config = dict(
    hidden_size=128,
    num_attention_heads=8,
    rope_theta=10000.0,
    rope_fraction=1.0,
    qk_norm=False,
    bias='none',
    init='normal',
    optimizer='adamw',
    decay_fraction=0.551,
)
Each number is 50 + 10 x the weight over its row's rms, rounded and kept within 0 to 99. Layers, rows and columns count from 0. The size before them is the row's rms in percent of the matrix's.

# down: layer 9 MLP down (transposed), 320x128, rms 0.0863, rows 14-48, columns 64-127
# gate: layer 9 MLP gate, 320x128, rms 0.108, rows 15-49, columns 64-127
# up: layer 9 MLP up, 320x128, rms 0.0883, rows 15-49, columns 64-127
down14 093:50 42 41 48 52 36 54 50 57 59 77 54 63 51 43 48 48 60 38 41 57 46 47 44 45 66 50 48 59 54 41 57 60 53 41 54 75 45 35 51 61 36 51 51 40 55 43 60 48 39 52 52 72 57 41 50 49 57 49 50 51 55 37 52
gate15 107:35 46 65 54 63 41 48 54 39 47 53 61 45 47 41 58 28 53 61 59 52 53 53 50 73 58 73 74 65 42 49 56 73 69 56 49 48 65 53 45 45 49 35 54 58 57 42 53 41 59 26 36 46 67 61 55 58 52 51 29 43 51 50 39
up15 102:49 59 58 41 56 40 47 44 53 52 56 61 41 51 43 49 48 65 64 57 50 61 46 55 56 79 61 72 44 24 64 46 52 68 63 53 61 36 58 43 57 43 57 46 47 44 56 42 52 36 52 38 50 40 51 54 54 47 59 40 58 52 53 37
down15 105:48 52 35 39 41 56 53 30 34 50 68 58 56 43 50 46 60 53 44 43 41 38 55 58 48 53 47 67 34 29 36 42 55 57 49 59 52 28 28 47 47 65 60 54 59 45 31 55 40 27 66 64 54 42 47 46 35 50 40 64 49 38 48 46
gate16 094:39 51 38 73 50 59 38 38 39 50 54 56 55 58 48 57 64 30 55 54 44 39 46 35 50 61 57 43 55 28 50 43 36 41 32 55 45 51 39 37 54 45 46 75 29 51 53 51 45 61 46 45 47 64 41 42 47 54 56 46 49 37 55 47
up16 102:38 51 56 57 47 55 40 36 54 46 52 35 60 49 62 56 58 57 44 67 26 46 47 46 60 47 69 32 38 34 54 60 62 52 30 54 42 41 49 41 52 37 36 66 25 37 49 57 54 45 62 53 51 61 52 40 50 54 61 55 52 32 60 64
down16 109:32 49 64 47 56 57 45 52 63 36 56 31 35 48 52 78 31 53 46 56 57 43 49 46 53 42 55 46 27 56 54 74 66 23 49 48 36 49 33 61 48 51 44 58 56 35 46 66 48 52 75 63 52 57 52 55 53 55 45 60 58 60 44 54
gate17 077:55 50 58 40 34 64 50 38 47 65 57 41 40 70 46 64 49 55 48 67 48 45 49 58 43 55 47 33 62 45 63 38 54 51 48 32 34 57 69 58 50 50 43 64 36 54 54 59 54 63 47 51 43 35 48 60 53 42 47 47 54 56 57 29
up17 090:46 51 36 60 49 43 64 38 55 55 64 45 56 57 66 48 34 40 33 27 62 37 40 42 56 70 66 42 41 34 36 50 57 48 44 60 78 56 49 42 63 52 58 46 33 59 44 54 55 50 56 59 48 43 54 61 52 35 49 44 58 50 50 38
down17 091:40 48 48 44 42 41 58 61 48 41 59 52 28 53 52 80 53 53 45 36 35 37 60 38 57 59 39 50 52 46 57 50 51 40 47 49 57 42 60 42 56 42 58 43 36 45 57 21 43 68 41 49 43 67 39 67 53 39 56 50 49 67 51 64
gate18 087:51 51 48 76 46 51 52 57 40 65 61 40 48 46 52 48 39 71 68 31 67 55 54 57 53 65 68 50 54 42 60 54 43 33 37 60 39 36 31 23 38 52 62 51 48 48 50 61 25 65 53 54 49 43 33 59 41 41 44 56 37 45 31 55
up18 086:48 33 64 62 35 28 57 44 49 44 43 47 60 57 71 52 52 49 58 48 52 42 60 46 61 37 63 53 57 68 46 17 61 56 67 43 48 50 51 47 66 39 58 51 53 55 55 55 37 55 42 57 46 70 64 63 64 66 42 42 41 37 49 43
down18 083:36 43 32 40 45 71 50 58 48 53 43 49 53 49 40 55 48 46 57 57 55 38 44 43 48 68 53 52 22 42 41 71 40 56 36 53 43 59 50 46 44 70 48 69 42 48 49 42 47 43 56 53 53 49 48 37 38 44 48 46 54 52 51 62
gate19 108:52 49 58 67 51 64 63 53 41 55 35 66 57 68 35 62 67 49 43 39 61 38 51 49 64 41 58 47 71 56 50 37 47 31 63 48 38 53 45 14 49 66 50 47 44 38 69 58 35 54 37 61 56 65 33 42 38 50 52 49 38 43 42 39
up19 094:54 58 46 48 56 47 62 62 46 57 46 64 54 59 39 27 24 59 68 48 62 62 75 54 31 53 55 53 62 61 49 51 40 45 49 37 36 64 41 58 49 44 47 47 51 54 43 52 45 52 36 26 33 49 55 60 50 50 63 54 35 36 51 43
down19 095:46 42 32 53 51 52 69 61 57 44 30 59 55 41 47 40 34 40 54 55 48 53 52 44 45 61 40 54 69 56 52 42 52 44 40 37 43 54 36 60 53 46 46 56 44 58 35 55 45 61 39 50 42 39 55 56 56 60 57 37 48 38 54 63
gate20 080:36 46 38 54 40 57 49 36 61 36 55 72 41 33 46 72 57 41 42 60 43 45 58 60 50 48 60 53 55 50 45 60 42 41 27 46 50 39 62 62 57 65 56 49 38 23 51 50 63 49 51 40 61 60 38 35 52 58 47 50 39 56 58 51
up20 099:64 59 59 46 59 46 48 70 60 71 49 49 54 49 59 37 43 57 62 46 46 25 39 51 53 45 42 54 42 51 38 52 60 71 66 49 37 64 67 42 41 48 31 47 50 64 33 54 39 42 51 54 38 30 56 59 52 54 43 50 66 40 49 51
down20 097:46 55 46 62 47 47 63 45 45 53 42 57 50 45 49 50 60 82 61 57 60 32 54 49 57 55 49 55 49 61 45 57 53 52 70 45 52 41 34 27 42 42 30 38 64 53 50 34 48 55 42 52 61 38 53 45 35 44 46 57 63 45 54 52
gate21 070:35 58 45 45 50 51 41 49 72 41 43 60 52 37 16 53 38 43 48 57 48 25 56 46 37 48 32 34 55 59 62 44 75 49 58 59 53 47 45 43 59 48 51 57 41 65 62 46 62 54 40 46 52 58 39 53 44 46 46 35 64 69 56 54
up21 085:48 51 50 51 43 44 42 70 43 37 69 56 37 29 67 57 54 42 59 54 59 53 47 62 59 51 54 27 55 59 59 47 45 51 49 36 75 46 59 48 38 20 42 50 50 39 50 63 73 32 41 35 57 21 50 36 42 66 50 52 40 36 45 54
down21 086:36 61 45 36 57 42 52 49 77 44 50 72 49 59 58 48 38 43 58 53 76 42 49 47 39 38 44 59 36 64 41 42 44 48 51 43 29 45 57 39 72 35 62 50 62 54 49 52 57 53 68 40 47 53 58 52 54 52 43 40 54 56 61 36
gate22 096:45 56 68 53 42 51 55 58 42 53 49 47 50 48 49 29 58 38 64 42 54 30 52 27 40 59 54 60 55 49 45 41 43 53 60 36 51 48 52 33 46 51 41 46 42 54 52 62 38 50 49 46 49 44 59 52 40 62 37 54 32 45 44 56
up22 087:44 54 32 47 60 44 42 53 58 54 62 55 52 57 56 53 39 43 47 55 57 43 45 53 64 57 34 65 54 53 50 53 54 38 41 71 53 59 46 49 49 55 73 50 50 52 46 53 55 61 48 59 72 54 45 55 56 33 45 45 66 47 38 24
down22 091:38 56 49 60 46 38 42 62 57 65 50 64 52 46 65 37 55 34 63 54 37 45 50 52 40 53 52 54 52 31 45 59 30 33 34 41 47 46 52 55 64 45 66 43 55 49 65 57 33 80 67 34 43 55 62 49 42 55 52 51 46 41 35 43
gate23 088:31 40 40 44 56 45 46 50 60 56 46 50 47 57 56 39 37 60 68 59 61 45 43 52 52 36 70 45 60 55 35 47 30 42 58 36 37 62 31 51 33 63 51 58 53 43 56 62 33 54 42 48 47 53 64 51 32 47 56 43 51 37 57 61
up23 092:59 42 51 39 32 58 48 54 59 44 53 59 41 55 50 67 44 55 41 41 44 38 49 50 22 68 59 30 64 65 48 56 39 48 44 49 41 35 53 55 38 29 44 46 42 39 49 40 26 40 36 60 57 53 44 56 32 41 47 45 56 55 59 60
down23 095:42 48 45 61 54 72 37 63 45 74 43 49 46 34 35 49 45 68 44 62 49 33 39 46 41 71 59 55 73 65 41 44 43 36 40 48 54 57 52 46 35 48 26 54 45 62 57 61 43 30 45 39 36 51 57 54 47 52 51 49 48 44 56 45
gate24 089:42 67 57 54 48 62 56 52 51 62 47 48 54 51 37 53 32 45 44 70 48 34 46 20 42 58 61 30 55 41 28 48 52 31 61 52 51 16 52 46 49 42 52 49 42 44 35 48 30 45 42 49 53 47 38 53 53 62 41 57 60 40 53 51
up24 099:58 41 55 50 47 51 49 43 42 54 37 55 42 50 51 46 39 41 59 41 49 59 66 48 53 31 55 49 48 63 61 59 28 56 47 45 42 51 40 56 32 48 41 31 36 51 53 47 36 57 51 35 48 55 54 67 43 35 40 39 54 42 48 53
down24 100:51 52 52 49 51 39 58 42 49 47 42 54 49 58 51 31 60 49 58 36 48 64 62 49 58 36 61 47 41 53 66 47 48 45 45 65 45 60 59 39 39 57 42 25 43 61 60 44 61 39 47 54 65 59 64 50 28 54 37 58 40 39 56 42
gate25 146:45 33 52 58 37 54 58 44 59 62 47 39 72 65 45 30 56 41 56 53 62 48 65 57 48 37 42 47 61 67 33 39 55 47 46 45 37 57 42 50 42 62 47 61 48 53 43 47 45 55 38 41 46 47 56 51 42 44 42 37 46 49 46 42
up25 119:59 63 46 30 61 46 53 49 51 44 45 69 45 52 29 67 52 40 34 45 47 67 36 45 51 49 56 46 49 44 86 57 40 46 51 56 57 37 38 42 53 44 53 58 42 40 51 45 35 56 49 56 57 47 53 50 55 58 44 55 37 57 45 44
down25 117:65 63 46 50 58 49 59 50 46 49 45 52 42 31 33 48 41 49 59 34 41 25 50 48 48 65 50 61 53 45 38 68 49 75 27 66 73 48 49 51 47 49 56 38 36 47 48 57 55 57 47 48 49 48 37 38 61 53 50 59 44 52 54 55
gate26 114:50 54 38 44 48 56 53 48 38 72 57 41 34 49 27 60 39 44 39 33 63 55 48 43 46 53 58 45 59 63 40 50 52 39 61 39 45 58 50 53 54 62 40 57 44 47 52 52 52 52 35 57 60 76 41 47 25 41 44 34 62 52 57 54
up26 100:64 39 35 48 39 74 63 44 59 51 50 56 65 68 54 65 42 37 43 48 49 54 54 51 57 61 45 63 44 50 55 44 41 51 51 34 63 38 33 40 68 60 39 48 61 40 61 57 53 35 57 63 53 46 33 37 50 54 45 33 47 65 57 51
down26 099:63 33 46 46 40 55 39 50 52 53 48 48 64 32 45 52 42 49 38 51 48 62 47 40 65 36 66 44 64 46 66 66 45 15 52 40 66 41 29 52 54 48 55 40 58 62 56 53 54 48 40 54 47 44 44 58 54 60 53 62 54 45 42 65
gate27 106:32 49 64 69 52 58 58 47 48 49 41 52 54 48 58 53 51 37 47 49 73 54 33 47 56 34 53 52 57 51 51 52 53 58 64 35 44 56 48 38 51 64 49 59 54 57 61 48 57 53 52 32 46 42 61 50 22 43 53 40 37 40 48 54
up27 097:56 43 75 58 41 38 42 49 44 49 62 45 51 45 27 63 74 35 39 46 53 46 40 51 71 53 65 56 50 68 32 56 57 47 68 50 49 64 47 50 43 53 46 59 59 50 45 41 58 51 50 54 51 30 65 53 36 75 63 58 62 73 61 54
down27 098:44 52 62 72 60 61 39 53 46 47 59 43 71 47 44 59 60 45 47 40 78 48 45 69 41 53 52 30 60 45 47 49 64 54 68 76 56 58 62 56 59 46 48 43 47 54 56 47 57 45 46 52 52 44 75 40 50 53 53 21 77 53 45 42
gate28 087:48 27 56 56 44 62 55 58 49 56 37 41 47 56 49 35 45 48 42 30 40 50 60 53 49 43 62 39 53 59 40 40 69 46 45 43 56 50 41 63 63 39 46 58 37 49 43 66 57 50 48 61 51 68 72 61 55 46 42 50 51 24 37 48
up28 098:45 46 58 50 48 38 51 63 65 63 43 30 50 39 48 53 42 51 46 35 54 66 49 48 47 35 51 44 56 49 44 63 54 58 47 53 43 62 37 50 54 39 43 50 43 35 53 47 52 58 48 62 45 67 64 57 42 68 59 56 43 36 52 60
down28 089:39 54 36 47 47 65 57 69 39 50 37 62 68 64 39 50 57 70 63 55 52 32 45 59 37 46 52 41 31 53 45 39 49 32 47 56 28 57 42 45 44 49 45 63 71 45 35 42 63 54 58 56 42 40 51 48 56 60 58 44 49 46 55 43
gate29 124:48 34 55 62 41 44 50 60 57 60 64 57 68 74 54 51 43 49 60 51 65 45 32 39 51 49 58 59 55 61 32 53 44 37 39 55 45 50 44 46 31 51 46 49 45 64 47 65 40 71 44 32 47 55 54 54 31 47 45 41 49 57 24 38
up29 119:62 54 53 39 42 50 45 55 58 44 50 51 61 69 50 48 52 65 39 41 47 48 48 45 53 49 62 37 54 68 43 42 44 50 45 48 42 45 33 55 37 51 33 63 47 50 49 63 44 44 54 37 61 59 57 54 52 63 49 71 42 49 47 47
down29 118:51 65 70 69 50 46 31 61 58 60 45 51 71 50 46 59 39 55 45 35 51 38 48 62 33 57 47 46 39 61 40 52 37 57 32 55 69 47 50 52 33 53 51 55 50 49 57 37 49 50 66 57 44 53 57 56 51 62 44 57 31 48 66 42
gate30 108:55 56 20 47 49 62 58 39 54 56 46 49 56 48 61 44 41 29 68 52 45 49 45 47 42 45 34 49 58 58 42 48 39 48 40 34 46 36 53 39 52 72 58 47 37 50 44 61 40 55 41 52 40 51 46 36 52 34 26 48 67 40 39 53
up30 110:53 36 59 59 45 62 42 56 55 44 54 47 53 51 40 70 53 54 46 69 46 53 44 43 54 41 53 58 54 50 54 48 44 41 54 65 58 50 31 54 52 54 46 66 51 60 64 38 58 63 49 48 28 42 31 25 63 53 58 66 33 65 38 57
down30 107:42 56 44 46 36 46 69 47 46 51 44 62 62 54 50 39 50 43 61 45 56 52 63 36 67 52 60 63 70 48 54 47 35 57 56 39 71 56 40 67 56 54 53 47 69 67 78 44 46 62 53 55 48 49 50 38 39 51 53 47 55 51 53 50
gate31 125:40 39 47 54 43 58 65 57 46 62 44 43 45 68 52 36 52 46 44 57 58 44 51 50 44 33 35 37 56 62 35 44 37 21 53 51 48 59 39 55 52 52 38 48 38 41 39 73 25 55 43 59 57 57 52 52 39 45 43 42 49 37 58 60
up31 113:46 48 54 52 54 43 35 59 59 49 53 33 27 54 64 66 41 73 47 63 52 61 50 42 51 42 39 44 47 50 40 46 72 53 55 56 55 69 53 56 53 40 53 42 48 38 34 55 58 49 51 56 61 64 45 48 35 57 52 48 48 31 52 51
down31 112:44 44 32 51 66 48 31 62 72 49 62 57 47 46 49 56 48 46 60 52 37 50 38 51 43 36 53 60 44 45 64 56 43 40 62 53 67 55 60 59 61 34 54 22 31 34 39 38 48 64 61 54 56 49 52 64 54 43 62 69 52 52 44 20
gate32 117:52 45 38 51 53 57 59 60 36 62 44 56 64 56 47 40 67 47 54 38 62 51 55 48 39 42 45 60 60 44 46 46 40 40 42 44 55 60 47 53 54 50 39 50 49 61 61 54 37 82 33 53 41 50 44 42 52 68 41 49 40 51 49 34
up32 091:57 58 49 44 49 55 46 39 58 56 68 31 45 38 42 52 31 34 29 51 34 40 60 36 54 73 47 53 56 58 43 40 48 43 61 66 32 56 25 40 48 71 50 55 44 53 52 47 58 52 49 54 68 49 40 66 38 33 55 47 60 50 58 50
down32 099:43 54 38 61 64 75 59 54 38 66 41 56 56 32 59 44 53 44 35 27 49 42 40 21 52 67 54 53 69 46 44 56 47 50 50 47 42 57 45 61 40 53 56 36 52 49 38 51 63 73 28 54 59 41 56 46 52 56 49 39 40 56 44 50
gate33 107:49 55 43 42 61 46 56 46 49 50 45 62 50 60 43 32 38 46 69 44 54 64 35 58 40 34 39 49 53 49 52 29 29 53 51 41 37 51 46 59 40 46 52 65 47 33 38 48 47 74 45 49 49 31 46 55 43 47 47 48 58 68 37 45
up33 104:52 51 50 60 52 55 50 46 55 60 64 50 63 49 64 57 65 64 54 52 51 44 58 65 48 57 62 57 37 56 41 59 64 52 45 53 50 41 35 43 59 51 62 42 42 46 50 38 61 40 66 46 54 49 68 46 52 41 44 58 42 59 44 39
down33 104:47 48 33 38 59 39 55 45 54 57 55 58 53 51 41 45 34 33 61 65 50 57 35 53 57 56 38 48 28 44 53 40 31 51 64 48 52 66 59 59 40 54 59 43 56 39 49 39 46 59 63 52 46 47 35 56 37 58 55 45 57 57 44 51
gate34 080:65 59 45 54 47 48 63 56 57 66 67 56 56 43 67 53 31 56 54 54 56 65 59 40 53 50 48 29 50 50 41 44 48 42 61 59 38 47 43 36 37 52 55 46 55 45 65 63 45 47 50 47 45 54 51 61 38 65 31 45 41 29 61 40
up34 090:66 59 53 60 51 45 62 56 44 51 44 55 65 45 45 39 39 55 58 41 51 55 62 61 43 43 47 54 53 54 49 38 60 33 46 54 55 57 38 64 46 66 54 40 50 54 58 61 56 47 46 54 56 54 40 47 48 67 51 35 49 64 42 64
down34 090:47 48 53 36 43 57 36 52 60 37 37 43 39 37 54 60 62 39 66 46 46 41 44 53 48 57 55 28 42 45 52 54 44 53 41 40 44 52 42 34 46 38 43 63 46 59 43 53 43 38 69 61 48 43 59 60 64 45 49 38 55 30 62 44
gate35 097:38 50 65 69 58 46 56 51 57 60 29 50 68 54 59 60 51 42 49 51 56 57 42 42 32 68 33 52 55 50 44 53 44 53 61 51 40 53 47 33 49 45 56 40 56 55 25 46 61 52 47 53 58 74 46 49 52 58 34 43 51 46 60 62
up35 105:54 62 44 46 41 55 63 51 48 60 51 38 33 41 37 47 38 65 73 42 44 57 47 42 52 46 59 59 44 54 27 44 56 59 51 44 53 57 48 60 62 52 40 38 44 72 73 35 37 43 61 58 32 19 60 42 54 60 55 47 48 52 30 35
down35 109:43 59 39 43 37 67 58 33 57 49 56 44 40 50 47 51 52 60 52 64 50 40 56 47 76 51 59 50 43 50 51 42 47 56 53 59 47 45 42 51 36 40 43 47 58 42 56 48 47 42 65 51 46 56 45 41 43 48 54 41 72 64 37 41
gate36 107:35 61 48 49 54 50 34 58 47 50 62 45 40 52 52 48 43 47 53 70 45 45 55 36 59 50 75 59 54 49 47 59 53 55 49 54 44 48 52 43 55 63 65 51 49 54 43 57 43 70 37 55 52 51 50 46 44 30 56 47 35 58 41 31
up36 091:49 50 40 54 37 32 67 46 57 57 27 75 70 61 48 48 51 44 60 42 49 62 44 46 44 56 23 69 53 30 66 47 39 40 44 55 57 58 40 42 43 41 56 44 43 33 50 53 46 48 43 52 51 53 56 65 35 48 52 42 59 27 51 44
down36 099:69 47 47 71 54 54 50 52 46 62 31 48 51 54 59 37 52 75 51 63 58 43 47 56 56 35 50 57 68 43 53 56 53 32 40 45 52 51 45 32 55 39 56 51 71 34 55 50 53 51 49 51 44 65 29 32 54 39 62 67 62 45 46 43
gate37 086:43 42 57 51 55 67 40 55 63 52 34 47 51 55 52 56 61 64 37 65 49 43 57 44 53 48 57 55 56 54 49 53 68 32 51 39 37 66 52 47 32 63 51 51 46 47 65 69 41 52 44 54 71 72 64 33 38 49 57 36 42 59 42 57
up37 091:36 40 48 48 54 55 54 60 47 46 37 63 45 56 43 39 63 47 51 43 60 47 35 30 54 33 65 44 49 58 58 37 64 43 64 49 64 46 57 66 58 50 54 44 56 61 57 53 57 48 46 36 50 59 68 67 28 63 61 56 55 55 52 65
down37 095:34 57 60 45 44 41 53 55 44 36 59 50 56 47 56 42 66 63 65 33 45 42 38 54 49 28 62 42 35 56 53 65 52 53 40 61 58 61 47 68 55 57 69 49 40 53 53 56 58 46 68 47 58 45 58 48 36 52 56 61 47 61 55 46
gate38 076:36 57 60 49 19 48 55 53 43 51 37 42 51 59 71 48 58 33 51 43 54 40 59 52 41 39 36 63 53 48 56 38 32 35 52 55 32 59 53 39 47 57 54 57 38 41 41 53 73 55 50 42 41 57 47 40 37 40 45 50 46 43 30 49
up38 082:51 45 49 49 38 65 39 52 40 55 58 36 53 41 66 68 64 59 52 40 60 52 39 73 65 60 57 39 46 52 67 57 66 66 55 55 48 44 57 56 46 60 36 58 56 44 55 73 52 49 55 39 44 50 40 49 34 53 51 45 65 63 35 51
down38 085:45 52 26 50 46 55 52 48 57 46 52 60 46 30 51 59 54 44 52 41 59 67 53 79 42 48 53 53 34 63 51 28 64 53 43 68 38 49 49 50 47 56 53 38 50 35 44 46 55 52 76 53 57 44 64 34 30 52 42 56 47 43 62 52
gate39 122:52 56 45 40 54 43 56 71 34 46 63 49 44 53 36 48 44 58 61 52 60 64 30 57 61 52 44 55 55 45 46 53 47 55 59 50 46 65 48 55 45 51 64 63 60 42 55 49 33 69 42 36 49 34 36 55 37 60 59 48 40 47 38 45
up39 113:53 26 54 56 53 73 52 48 48 56 44 53 51 45 62 42 72 45 40 34 39 51 67 54 53 29 57 39 46 61 46 72 65 54 59 36 47 44 69 42 62 56 57 50 49 43 53 49 45 26 56 44 40 60 55 59 52 61 48 42 47 53 39 29
down39 106:46 66 53 43 48 45 53 42 51 40 38 47 32 48 32 37 48 60 57 60 57 56 51 50 52 52 43 43 63 48 42 39 40 73 53 65 45 55 49 57 47 49 59 52 55 32 49 61 52 55 40 42 49 28 48 54 36 35 61 43 55 59 58 59
gate40 078:45 50 50 56 51 46 53 31 41 59 45 62 41 73 38 35 42 45 48 37 53 34 51 58 43 35 40 48 42 56 44 50 55 46 57 49 41 42 48 60 50 52 37 49 57 59 47 65 53 44 56 46 44 58 38 67 48 35 49 38 51 51 50 53
up40 094:54 45 50 33 46 34 45 56 52 57 42 47 54 28 53 47 53 66 47 65 48 41 47 78 57 59 51 62 48 50 43 43 59 44 42 47 72 58 69 46 47 39 44 29 49 45 78 44 68 55 44 59 59 48 34 50 56 36 55 46 56 58 49 63
down40 097:48 44 47 47 50 62 57 34 44 51 48 42 53 50 60 50 64 49 37 56 43 42 52 45 49 53 57 41 70 42 52 64 47 48 48 61 57 42 53 51 54 50 58 33 54 56 55 32 59 56 17 54 59 63 48 50 44 33 54 47 59 61 49 63
gate41 088:52 50 43 49 54 49 65 63 48 50 41 31 53 36 29 27 28 52 44 41 43 50 33 52 51 40 58 54 56 63 44 64 50 52 64 33 35 55 46 62 43 49 44 54 47 61 39 37 55 67 41 49 53 42 49 65 35 56 68 31 44 55 55 42
up41 095:60 38 44 36 67 56 49 57 56 41 51 45 59 44 49 58 50 64 47 51 46 62 31 64 39 43 55 59 40 65 38 71 52 55 57 52 39 63 43 42 57 31 62 57 54 40 51 46 53 46 49 50 39 58 41 43 49 38 55 43 54 37 54 45
down41 098:62 61 63 58 52 41 59 54 56 46 47 45 38 48 41 69 39 51 43 43 57 36 39 53 41 42 61 46 25 43 54 50 38 43 52 48 46 33 52 55 43 49 37 48 41 41 49 44 49 39 83 59 31 33 66 33 55 44 50 43 50 67 62 41
gate42 082:40 38 34 57 49 69 37 49 38 59 41 42 50 62 52 47 41 60 54 41 51 47 40 56 49 45 69 49 51 45 41 63 51 37 40 54 43 45 38 39 29 49 46 71 53 54 50 62 57 61 50 57 63 47 49 54 26 38 36 50 50 52 42 55
up42 085:44 51 48 38 59 52 34 40 47 46 43 36 51 49 61 54 63 56 54 57 51 60 42 67 44 36 56 29 36 38 37 73 67 55 32 54 55 44 53 43 68 47 43 44 62 52 48 38 54 48 67 56 49 31 68 58 51 40 53 50 46 47 56 57
down42 095:55 54 41 49 61 49 50 47 62 50 53 50 47 36 40 51 44 39 50 60 60 58 58 60 48 43 49 61 25 38 46 52 60 45 48 35 47 40 64 61 79 53 55 45 64 45 42 47 50 44 67 39 40 53 48 46 59 36 59 61 51 55 53 50
gate43 082:44 55 36 52 48 64 46 65 36 60 47 50 53 45 52 48 50 47 46 43 35 55 39 36 50 41 64 49 50 64 56 47 58 58 36 34 56 26 50 45 62 36 37 52 48 47 57 65 40 60 53 43 37 44 46 60 51 32 51 63 40 34 54 50
up43 097:40 46 62 59 28 56 41 40 29 66 39 75 43 60 56 59 48 41 59 62 43 44 51 57 59 44 60 39 43 51 43 49 63 58 61 50 52 42 62 52 62 50 49 43 44 57 60 54 59 49 57 49 61 55 44 72 58 44 37 42 65 35 57 53
down43 097:40 49 47 62 46 43 53 55 65 36 51 42 45 49 37 42 57 62 52 49 39 46 45 54 48 48 61 56 62 29 40 65 45 40 46 50 48 55 60 27 36 49 43 29 43 53 31 35 57 64 40 69 37 29 36 41 41 28 56 56 43 47 44 49
gate44 116:57 26 38 50 44 55 57 56 58 43 44 55 42 41 42 54 35 50 46 66 52 37 57 40 58 58 41 56 73 57 46 49 51 42 58 50 39 57 47 56 49 52 53 52 55 69 45 60 49 57 26 53 50 42 50 48 22 66 46 63 45 57 34 58
up44 107:50 62 49 39 52 53 56 45 39 39 43 49 38 30 43 66 40 32 23 69 51 50 60 51 48 51 57 42 53 67 54 33 35 68 59 59 57 59 56 57 37 44 44 51 41 57 35 50 56 52 45 63 51 50 48 65 30 43 52 56 55 47 34 52
down44 105:51 45 40 46 57 56 47 54 58 55 27 40 36 48 58 62 46 46 49 52 60 33 41 40 45 44 51 54 35 65 39 65 53 55 58 42 56 41 60 24 72 43 39 55 53 65 50 59 38 55 54 55 50 53 43 43 45 37 47 57 55 59 51 61
gate45 104:52 54 49 68 50 54 68 60 53 45 62 61 73 58 35 68 53 45 52 53 47 52 49 45 40 54 47 52 52 51 45 38 50 46 46 37 41 52 28 33 51 53 51 65 46 41 67 44 47 55 54 32 51 43 60 40 53 58 43 49 34 64 42 34
up45 122:41 47 55 40 51 37 49 47 51 57 33 46 41 44 59 51 56 46 48 26 67 57 42 54 37 58 45 43 61 51 51 72 45 58 47 61 53 62 63 56 61 59 43 38 38 57 26 33 54 47 39 67 49 52 47 53 50 54 53 56 60 48 61 71
down45 121:47 47 52 39 52 47 50 42 44 56 47 50 56 47 58 51 56 55 49 53 51 29 42 51 59 43 59 54 76 50 50 45 28 45 50 52 35 50 50 36 42 50 54 35 56 44 41 42 49 52 00 60 50 54 56 55 45 43 52 46 55 53 56 64
gate46 086:55 44 40 55 42 59 52 44 44 44 35 58 58 45 57 36 55 44 39 54 54 50 28 32 53 31 45 44 51 59 47 37 56 32 47 48 65 49 54 55 41 60 59 51 53 59 41 50 73 65 48 44 51 39 57 55 56 46 41 56 57 48 52 52
up46 089:46 60 41 48 52 47 39 64 67 48 36 42 60 38 69 49 41 61 58 50 53 45 61 49 31 51 62 52 48 51 59 44 38 46 50 50 57 48 63 61 47 46 58 41 54 48 53 57 61 44 52 51 55 52 62 58 44 33 51 66 45 58 29 59
down46 093:30 50 64 43 53 60 48 40 40 56 48 49 42 56 49 52 56 60 52 54 51 69 69 48 46 47 47 62 41 52 37 66 46 46 58 56 39 61 40 32 35 47 56 49 56 41 49 43 60 45 39 42 50 51 45 51 62 58 52 59 37 53 31 45
gate47 092:41 42 58 72 37 39 57 50 57 54 45 57 57 55 61 43 23 46 60 43 49 57 42 41 49 39 55 74 45 56 52 29 48 47 63 52 44 41 59 62 61 59 51 54 57 63 58 61 42 48 59 37 58 55 64 49 50 70 38 33 47 45 54 37
up47 089:58 69 34 43 68 59 54 49 28 56 61 59 37 54 45 59 64 52 48 33 62 36 53 51 34 37 52 51 52 42 49 50 44 32 44 52 43 66 45 43 47 49 30 64 51 26 49 61 40 49 46 53 37 61 39 54 50 62 26 47 41 49 47 66
down47 096:46 38 62 78 56 35 50 57 57 55 53 62 48 35 52 42 60 44 45 41 56 34 55 46 40 41 52 25 40 45 54 52 65 28 52 39 39 43 49 40 40 44 42 56 44 43 54 48 38 59 66 38 52 65 53 52 37 39 55 49 55 52 64 54
gate48 075:60 38 42 57 38 54 68 21 40 57 47 56 49 44 54 48 33 36 64 35 67 56 48 42 42 57 60 38 54 53 44 52 62 48 45 42 38 55 45 46 43 50 40 62 65 64 48 47 51 50 48 58 49 49 64 61 40 51 37 56 62 33 61 25
up48 089:48 45 67 40 58 51 57 47 43 47 39 59 50 55 36 43 61 50 67 50 78 61 50 49 60 52 50 68 47 35 50 57 56 39 67 42 45 51 39 53 52 56 35 48 65 48 55 50 44 54 45 60 50 47 50 63 33 51 43 37 56 48 33 63
down48 090:45 53 55 50 46 41 47 50 62 55 37 70 54 76 67 56 56 44 70 42 63 47 46 58 47 31 53 46 41 60 51 44 50 57 46 55 33 54 43 68 55 58 50 55 51 49 54 74 43 45 84 47 39 47 68 51 55 57 51 46 51 47 48 56
gate49 101:46 45 40 61 48 62 53 36 50 72 47 44 53 44 60 30 34 47 43 55 47 65 62 37 49 43 48 46 55 43 43 51 50 49 47 52 34 57 33 49 48 50 57 59 52 49 49 54 40 69 39 58 50 52 45 31 57 66 42 55 47 45 41 29
up49 111:57 47 51 55 64 55 41 56 43 48 60 41 78 57 44 45 56 70 45 48 58 51 34 45 72 74 55 65 39 50 54 40 30 51 29 57 26 52 52 40 47 29 48 51 54 52 46 53 45 38 54 37 46 51 45 42 61 40 60 50 37 56 80 32